{
  "norm_eps": 1e-05,
  "positions": "learned+rope",
  "rope_fraction": 1.0,
  "bias": "none",
  "tie_embeddings": true,
  "init": "orth",
  "init_std_o": 0.00384,
  "lr": 0.00555,
  "beta1": 0.95,
  "grad_clip": 1.0,
  "decay_fraction": 0.27
}
Each number is 128 + 24 x the weight over its row's rms, rounded and kept within 0 to 255. Layers, rows and columns count from 0. Numbers have three digits each. The size before them is the row's rms in percent of the matrix's.

# gate: layer 2 MLP gate, 1792x448, rms 0.143, rows 581-599, columns 0-111
# up: layer 2 MLP up, 1792x448, rms 0.147, rows 581-599, columns 0-111
# down: layer 2 MLP down (transposed), 1792x448, rms 0.133, rows 581-598, columns 0-111
gate581 103:149122144134111141182140145092131162134118135113106101166117142144112133103142131153138145126121115124089145120130193071144096163100127149141102086155098149157148179133138099104116121112112168143111100123136128160163118087119122128137111114118141081134106096101157124135089103103147137136115122146123138077150162113103144111174139102139
up581 096:081152099129164142151105116151113088135119130129132148087131126130170146161112112145093132132105161154130129134108069146114159080147142093134157122135131104087156102154145170145156183124136101137121147122140112120100108110136142101090131135139131135133137144133109146149154125125098135092133135145099108149106097121146094175111119148095
down581 099:133120199140130075145162114111099112128115139127116134146152139139088124098154133103163171093156102100095137118128145101125114144096126139147128108118134090166102171114135107102156107114133151092131129135128097108165150122100110132147097132097164131126149130100131110152110144082133076083129131108105160132160158141117154092140111085121
gate582 094:142131148102152104091098120114128127132145134129141158154137123104140134172118122092134108134104124141149123135130153147159088091131135144116123101117132131101148109130129122151151105143155127159130173169077127137112130120123142107096097143101094142114133141127146132159091149124096115144141108144146143119107133120093133111118110143159
up582 109:133176128174150078153128116088142088143132106192157131152130118102140145114140093142178124097123148115112108153110101147117132134131120170145155133106134118074085140120134123135125150102106125154073122125120141110098110148108136121120119144108105107091133099121138106161177150158131115112144099143134114117092100130079127097115119099080
down582 102:137087147058127135108125144176113152115131160094100084129121140151110093144112166142114143150128134130149139095154144106132133111136159093090111141150162112148150120162149131107118138126146135114165129159148092119161163085131149099158129112111094158159099152142112145131115122052107134141106151131139142134163141102168144166119134157157
gate583 102:114165089114092109135094084138156127100163127087156134133138104098144136099176137122094132097113108113137115070093138138111131121134130133137134086140116119120126115123144146125144103160186113129158133126132099143160159104142140122130142158137109102149124117101117127097082136085080108165176161128103119117125164118121123136130116138093
up583 093:138110151127163164137133167066132098163128131145088133107154138136151168156093121154145085126126119137113138193171088107144116129101123082134080132124160143149112105124107111149133113123109116135120125109124151105113128146084142166122137134125143132104128124159167096131144104176159113110145101130154118171138102153157146124126105092140
down583 104:126135070135108122094118097113179149117155134091140119126104096170151122113155133157147177134087150111137162060098170130081132118128122174174159113129090153119129110127096122162099122129127123099148122101112120114134181119141132114123122140150096109110134129164101076112136122079090166120111122159064130093118132111109088145123182141114
gate584 099:085184149139154162145150150165141136137136150105112084129101157109109111099136162111148087162143148097093084134137082048120123131139094148120141120173119119125103085082108115132096130132115156126121106146118141145137142081114138128101149159138170117125128139121114099129112105150181128146180108123154198165152165114111121100140132088165
up584 102:148103163170110172157123112124142161121084139115115136148140111143117135073160146135155143131126127119114153087152098119112148123123123127114105151133145113122130057133092119136138091118152110126164122152132180100143105139130104134136119093163145124119162094119122107140163136139081147101129150153129098128133144084183160114122117115115
down584 100:099154114114148108080131121123109132144108148131137149107109139138163127142111146121107118138165157164123119165078152159139093108123138137102159139108103170120098204145129132133099160123198122182140105132103114166114113097115158130137123120122111147116045109116122157112104094123108157126141113117169112160109133148109131127137155133137
gate585 098:115101156162166172126078145084095098129091132136130125127155187146110188160144125094085156177159119119099141105124098123096107137152144153136109114130124130124136174106137103142157129159122145128112136164152101184098124139099152128121102149158129126140116121117125082165133104092087164152139113120112115113150166148129140135151061064120
up585 101:165140095142121165130108159101103134100106166113144136117120159146116070114154124118139097102119169146110127110147152108115104122150116175135121153145111119138122142108136133151122116128131158141111138158110128088125108110139112129153130155115119142139098165112075138154109115110157070122150085069156099103118111111107128092082147135138
down585 097:104135156137163113106182131128110147185131114135086115130114099142129159146084145149095088127109118115137143124103133149146113140139185127092087142132162145085140139160120129119135151133139140109086128124133161132117159109116132154088137080160124104124146107172178095075137119123154134129109156165122128153099129117102115162159127133130
gate586 102:098134137128141102126120149097125147138151076116123141141156128144115125185145150129167092150153131183139112136136114126148054112106136146122166161133082093109109125118151128158119143142120087114092092076115114144093099150138118131141119092122182156113182110143155137150096094080119102134099109110133129118132093064106139161165101145123
up586 100:129135136151130135161135104141150101176151140137155105105125115141115134163166135082124157159106133181090116145100169137102106111107066143131134137106166140132131146086134123105127136141131113115101145101111119153138127147131150104121113152077129096078137107141125158184121163153147125147133152134109117129160129130141130095127086140138
down586 100:130132139148123138141091161129085176146127134084108138136110160106140134124120148127103086116134142128159099141160109130126104140115150116138129133161078114102098098115132134090139092115129097164103116107130152086109107136159121125154162056152168120160143155116156121111123125083085129163113089103117154112110159098097134150162162121147
gate587 097:130106135111109127151129151064100149130124121145122122126146143097112083121123122155136146059122117158105108123140167097161139124114090148095100130134122120109128102145131132089170102141157120116164139148126100166130107134151143120160142111137117101155171074183124181085119148134122095135164191113095094175159154128113129140082145116119
up587 102:120136132131155115130136127042153136121156121127135116142151139116125096108159108134119135090126121111111151123118120124147122118166141108117129175129113072117156125113161093124130124143092139159146125140118112120130084176115128103162149166160134104168104101145160103144136121128124114131109177147091121161136102133096137121137121097101
down587 098:138137130140123117119115153150141137132106140173122095109121129142117159126131147123159121142113162118179145124131098150107147126132130128120087121122156168157124118156110123140146114108130132101078104123138134117153141080164088119081113137119117145108157193119134138122125125130146105140120090135187164081153123152132100116141125149148
gate588 096:101112131157160137127128134110138154146139117127120146175099102125135131106141103081158112156151095097099170128138130108116179131111147183152087162132127112147178114103131133140076151140125113158146127125122155124134099122066098155093063135139105174150094154104101113110150120096104124136169126129146130145078129099148155132152133133104
up588 101:107119089128163147167097156131132134155161136159150092060149135114162085137137093126137125118068121117077123141123126135104120091141107094136169161106116143144116093130135116114145115125129134109110125139145091151092154160130118133121163116092122105092120139124151108113162126152126083142119077180093114121134116131107127117145161117152
down588 095:154105113122149069098141116165149142134128094087096148162122162105127141150128152082125114152194140123129100127163123105132158184097112148138071149113138121116186137163116133177109128141119137158148113118080140120165113109123097161146076113133139143162100123125129111132089106094149150137135171117191148122116119128150145132169131131114
gate589 104:107175116137168145131132113160138156116101172123133134130133116119152139099144105140116127101112137144087090107112162122129075134116149150132124136107144097129160128111107109124092096171103156152118123120124073125145138149123139102115111133138126138165139140110144178144114155110120128154113107151089126164118135145154123163123120089093
up589 107:142136129145143101105132155101176144140133153115106157121132155118105116098144119112121104108082083129093106105120169123177136172133135104141076132090098141153138139147135103189149152135151100139119117147104109098166159132129126120124087140159106173114070166125120146107135120122156153128108139114097131135131112144173123133129149130079
down589 101:132068132124114146142140134133123100117138118157141120174144118130126128192147148181141125116160170138162123128165130143087164095150145125106147126134141127098141117104169131137154123120098114090142101117170129139105102133153168092145143121139162153105120095128171104159153097138107108140118137097161089139127128121102110110158152152135
gate590 101:113126121143118156142128168106143128144161091159141136136140111157125138167116101100155101138144092096127140158171105156112132139153109157172145114158126139117111157099160150146160107157133128134112135158097152107136095126102122131148134155131102119132115188112166087125128129119101164134096112100098143135092159148093102134131148104163
up590 099:169103157123123132130111088111102142093143167106122134109110118140120164129132114147108138128117151161101093107099119103159116117158131129122142103088149124127115137160112123132108185096083156145102150153171111145143144137130130116093171152142131139157089116090117155112140114164127083142115143114127104130136189155113151121134160133131
down590 100:115157062072118174109140153156186113140147101141146131149131128129137106136115107129131155123162116066104144146095119134110141152102121109138148133161116154101117132099134141139150078121175122190113139137127106071148122131128145137131101105111113145126138110137148100129108142125153129154155108124113128112105097138121100132122138160114
gate591 100:093125102154133078122132095066086104146119141117167113063128134110126110109097155102124111130088147141125113154122113108120142068122117161124121126111144116130128108113138078125166114082152112131113126077097118141120133168123163168130134148123137117096111176131151118125137102091107117121158109108129125095098086149095151079146126136118
up591 101:075083137116155153116118142089105108162128112143111157073112105130137108085117093146124135108095110146152120114152131126150114118120081119099153175109144143131104120097162085100115102106117114119106117156136159108137124147145130137126132135163106159096152164150217130128118163126108113168140106117116147137137167126079142079091158120123
down591 099:126170144122132097154126142088165168089114140095142072141135111096114123141122132085106135092162142141133141129132106128124176106126177145166120111116129108124159115123129150116127133143105123128115114104139070159088149090118104116096134094116139134144102078152111105158139125147175119135089161116137152111145157143150134151154114148122
gate592 096:126127127166105137134125126150126117146136161107124116103132128123179163108147089147140146109116120114130133126129091108120177135132125123100109148099128143124088127153123086137095105095113137104092086104109107162108116152093115073184128132123082147115097156134148101176125132139134097135131131160124080144124125128112107108099118126096
up592 097:078159149120155100136114135118100082119128136153136102078140133159158164094116144081112145142118196113140124115133150101115107129140145119134164118094120163140088125115121125172119120103098089070121122095170126101099133186120092110195147167101130138100120128147142107129092136135123151108096125173092125103119177125097115098121089138112
down592 100:162089129128148147130143122122182168105125136102096134166147133128144126136090178163110116136123098136152125141139171112108117111138106145113135153144103086114176116119111129109098125118118169154122052099133135174131109097123147092144133155155100122187139127121152168125173129128149075123140116121143126158131082173115121130170124108131
gate593 098:125168125127123116102124098108124098133111133143110132139144147103132107115175118128092157109170148149156139108109154132121115098128124140131125089111192139163126168133129101146100146136123076131156103106134145130093156133117105151088130120116168140151132122107141099090120152137122114123145080133123126121093120140112168126107136167091
up593 095:110105124133111123138150098115149114187131142147104127103150162122120112083133161144109132125107123190128126087124148128130119113126145156127141130164114136093114116149131053108141115118143125111093149114149115109134127124139166167123126128093135104151086135135108128106113077107124123117164130129116141132164144130093112134101109150081
down593 099:095152128110095104139123089105154103111121145065161111152108152136114137161132119101145127120088088092102131165154098135135128083121115119108140147118120122134138161129123148131191138138107152166182145108150114115167107121128139112147153135161084135079136167130109154114131155122147145178137098147148128124131150112145139126171129107169
gate594 095:130143145111119174130136101103078130150177158144130169150141130156191123162107117181107144141054125112154133131127129113136181186130104100095120102114124101172101137131137117152203122166107125158117138143136125152137186093123139092108113137115155132104126131149114112150178125117141115151088150124106115114101078157111149087084100112123
up594 105:145123155110135128176110124134133144146130128166122154087134143116137133105090135087098124093134133116136110099130104101114189069155120150102156144133161176133145124091114131091110154119145112147113148100098119079176121156114129167110149148090112076143103171123152148160127126171127148166132114168144111130151151107104132112115100091121
down594 101:137097093136117125115145170133115130121123135107115122122103113161131098137140125145196120151120119111078133122097102152141096173090148101162133114116099094146118137126102118133130118104170128107119135124200160136107148158148134113100128130143115161148178132121129142100094155126138090110110145077145128163116159138137137134115139147116
gate595 099:124124106138131179112113139098138137122138127146119088112122113134119128139135111171134165118130094110136154135127168129114109111114134152136113073128145145126120176115143177151090132125129098128160189111104111151143117146129105124106156126123117129145129156158139122167141091156164125126097127100099146112090125127145112144137129142161
up595 099:112126103145140171080103165132157181130110127151127065118121155101132134124127095148140106115127149116158150100144145142136132130100164157159139115133183156121156124089108196185095170137098130132127153148156139145147136135134124099126110121149146116157152129133101130129158073122156099152131139059086104134109120159181122137125138120150
down595 098:152104132140101135170110103137074110114122133150154133169167168136138097096140169102116164122157111126122152141086142137138127144138116132133120120118103095108122126151134084070109116135143144123109113083115115131131123111128082146113127161033147155119108103076135096090100194133136161138121159160108104121140152149089149177135119120053
gate596 097:129161140129126129132164131171098116160093093102103133113132137082147129144117156127123134099171088124125091101107168156158099076108119095123144159124149113101137131101131160115117175114095112111136176134116111122115161097134123144153152098137123143127135145126130128123099124108132103171136153107076150142104128105143127079115138185137
up596 096:108133148093106131139131125122111140102161141163144129138126144174153122121159133096131150137103137113124151132140125111170189115136099169115164088096148122096166135148124140152148129127140104116079135094156124133157096118152101121172128146141135152154148131102115129113132091145146163112153134158155110115129083100124161149175092133114
down596 096:121118111154161090100145179098146135136068108116167147145118139101116150119128183120133110104161135143120074093144108135122079144111115086104122143119128136146114142092126116100108145117121106141133138163121140116125169147105163146090135121135117120133148177156125131144137165110126117136108135125080113120100199134097115141096145157112
gate597 095:100062131167111173093139146111102116123094152091110147096151114150131156094132176108100085138123148138103140128124090137140164150139143154190129119093112114069162152151115101123135134113195136106131116132122105134188100147150161136125102141111151101102147144129133090148117117136144159091110117068146118132123150116152105109130111091129
up597 099:137141126134136176107147210111167173129127144121130121125188133107120163119111168149173164139148147096134147171110128137132151163181134133173135119105123147085112115144123125142160161092145136114176143116125136109142118116151167124135116167132155130086135105135092094116117124130158157100128154102149144090136173121198126132112091123101
down597 096:137172135143149100119111047155159102148168111146156134160109103133111095115118091138121127070093128148108141136130172119128141083086100102101139083161153129156116163141132163129096080139131097111132133110132120170098167150090081126139141117157093103158108160135130134139144140122103117145093135162079129126157075169069134118140139129160
gate598 105:104127106150160137129072151115112139140134134115101116165134095095127132137187152151152124122087136117114167093116166143105093153128118141147136118142130156133148135141086173119142117153136149103111191146128110118084122141132151132130119099143110097115116100098095135129137161127092129143123137140140125122109148092144174132134096140192
up598 109:106141116140133085112116136103111105098177128152107103146122122180127059111119087150112117108108119115089122095089109142078137166133080148087156117042124103124192116178111116114143130165115151130129122132109127132118089130132092131124135152136111122089097117149071191115084115098098142135094100130092112143121132129109138116131123148154
down598 104:142068137109120118165120140151179115103100153111201148096141137103122148105113146140156141158132113156171105152168125132158128118086170135138070147152069146169092157099176111134103121087123128159112116137122146129153138157098114158121141134180120088133124115125145094124116140180116156132133135135143156118144115139157122119098141146127
gate599 103:134101124138117129121137092132147124121090103108150129114155095166123110116132135115062162160121139154145121125141157122122107090145148118111116142150098101087068107151157106160140074117128093101157149158168124118118135094108157131157145153182117123082126120144128121130147115136118113133087117084075152109114130145110120171149157140134
up599 095:131138091179117100127128103114114122092125085164132114169159087132122128099162117111174134112135139133106113147145131134163178077095104057141115105134089121128145127135083126173084142120134148117156085150130118142127143094125121150113095124139135102141103117083119109153121117148144135147116107147156119147151078158133151109146137161128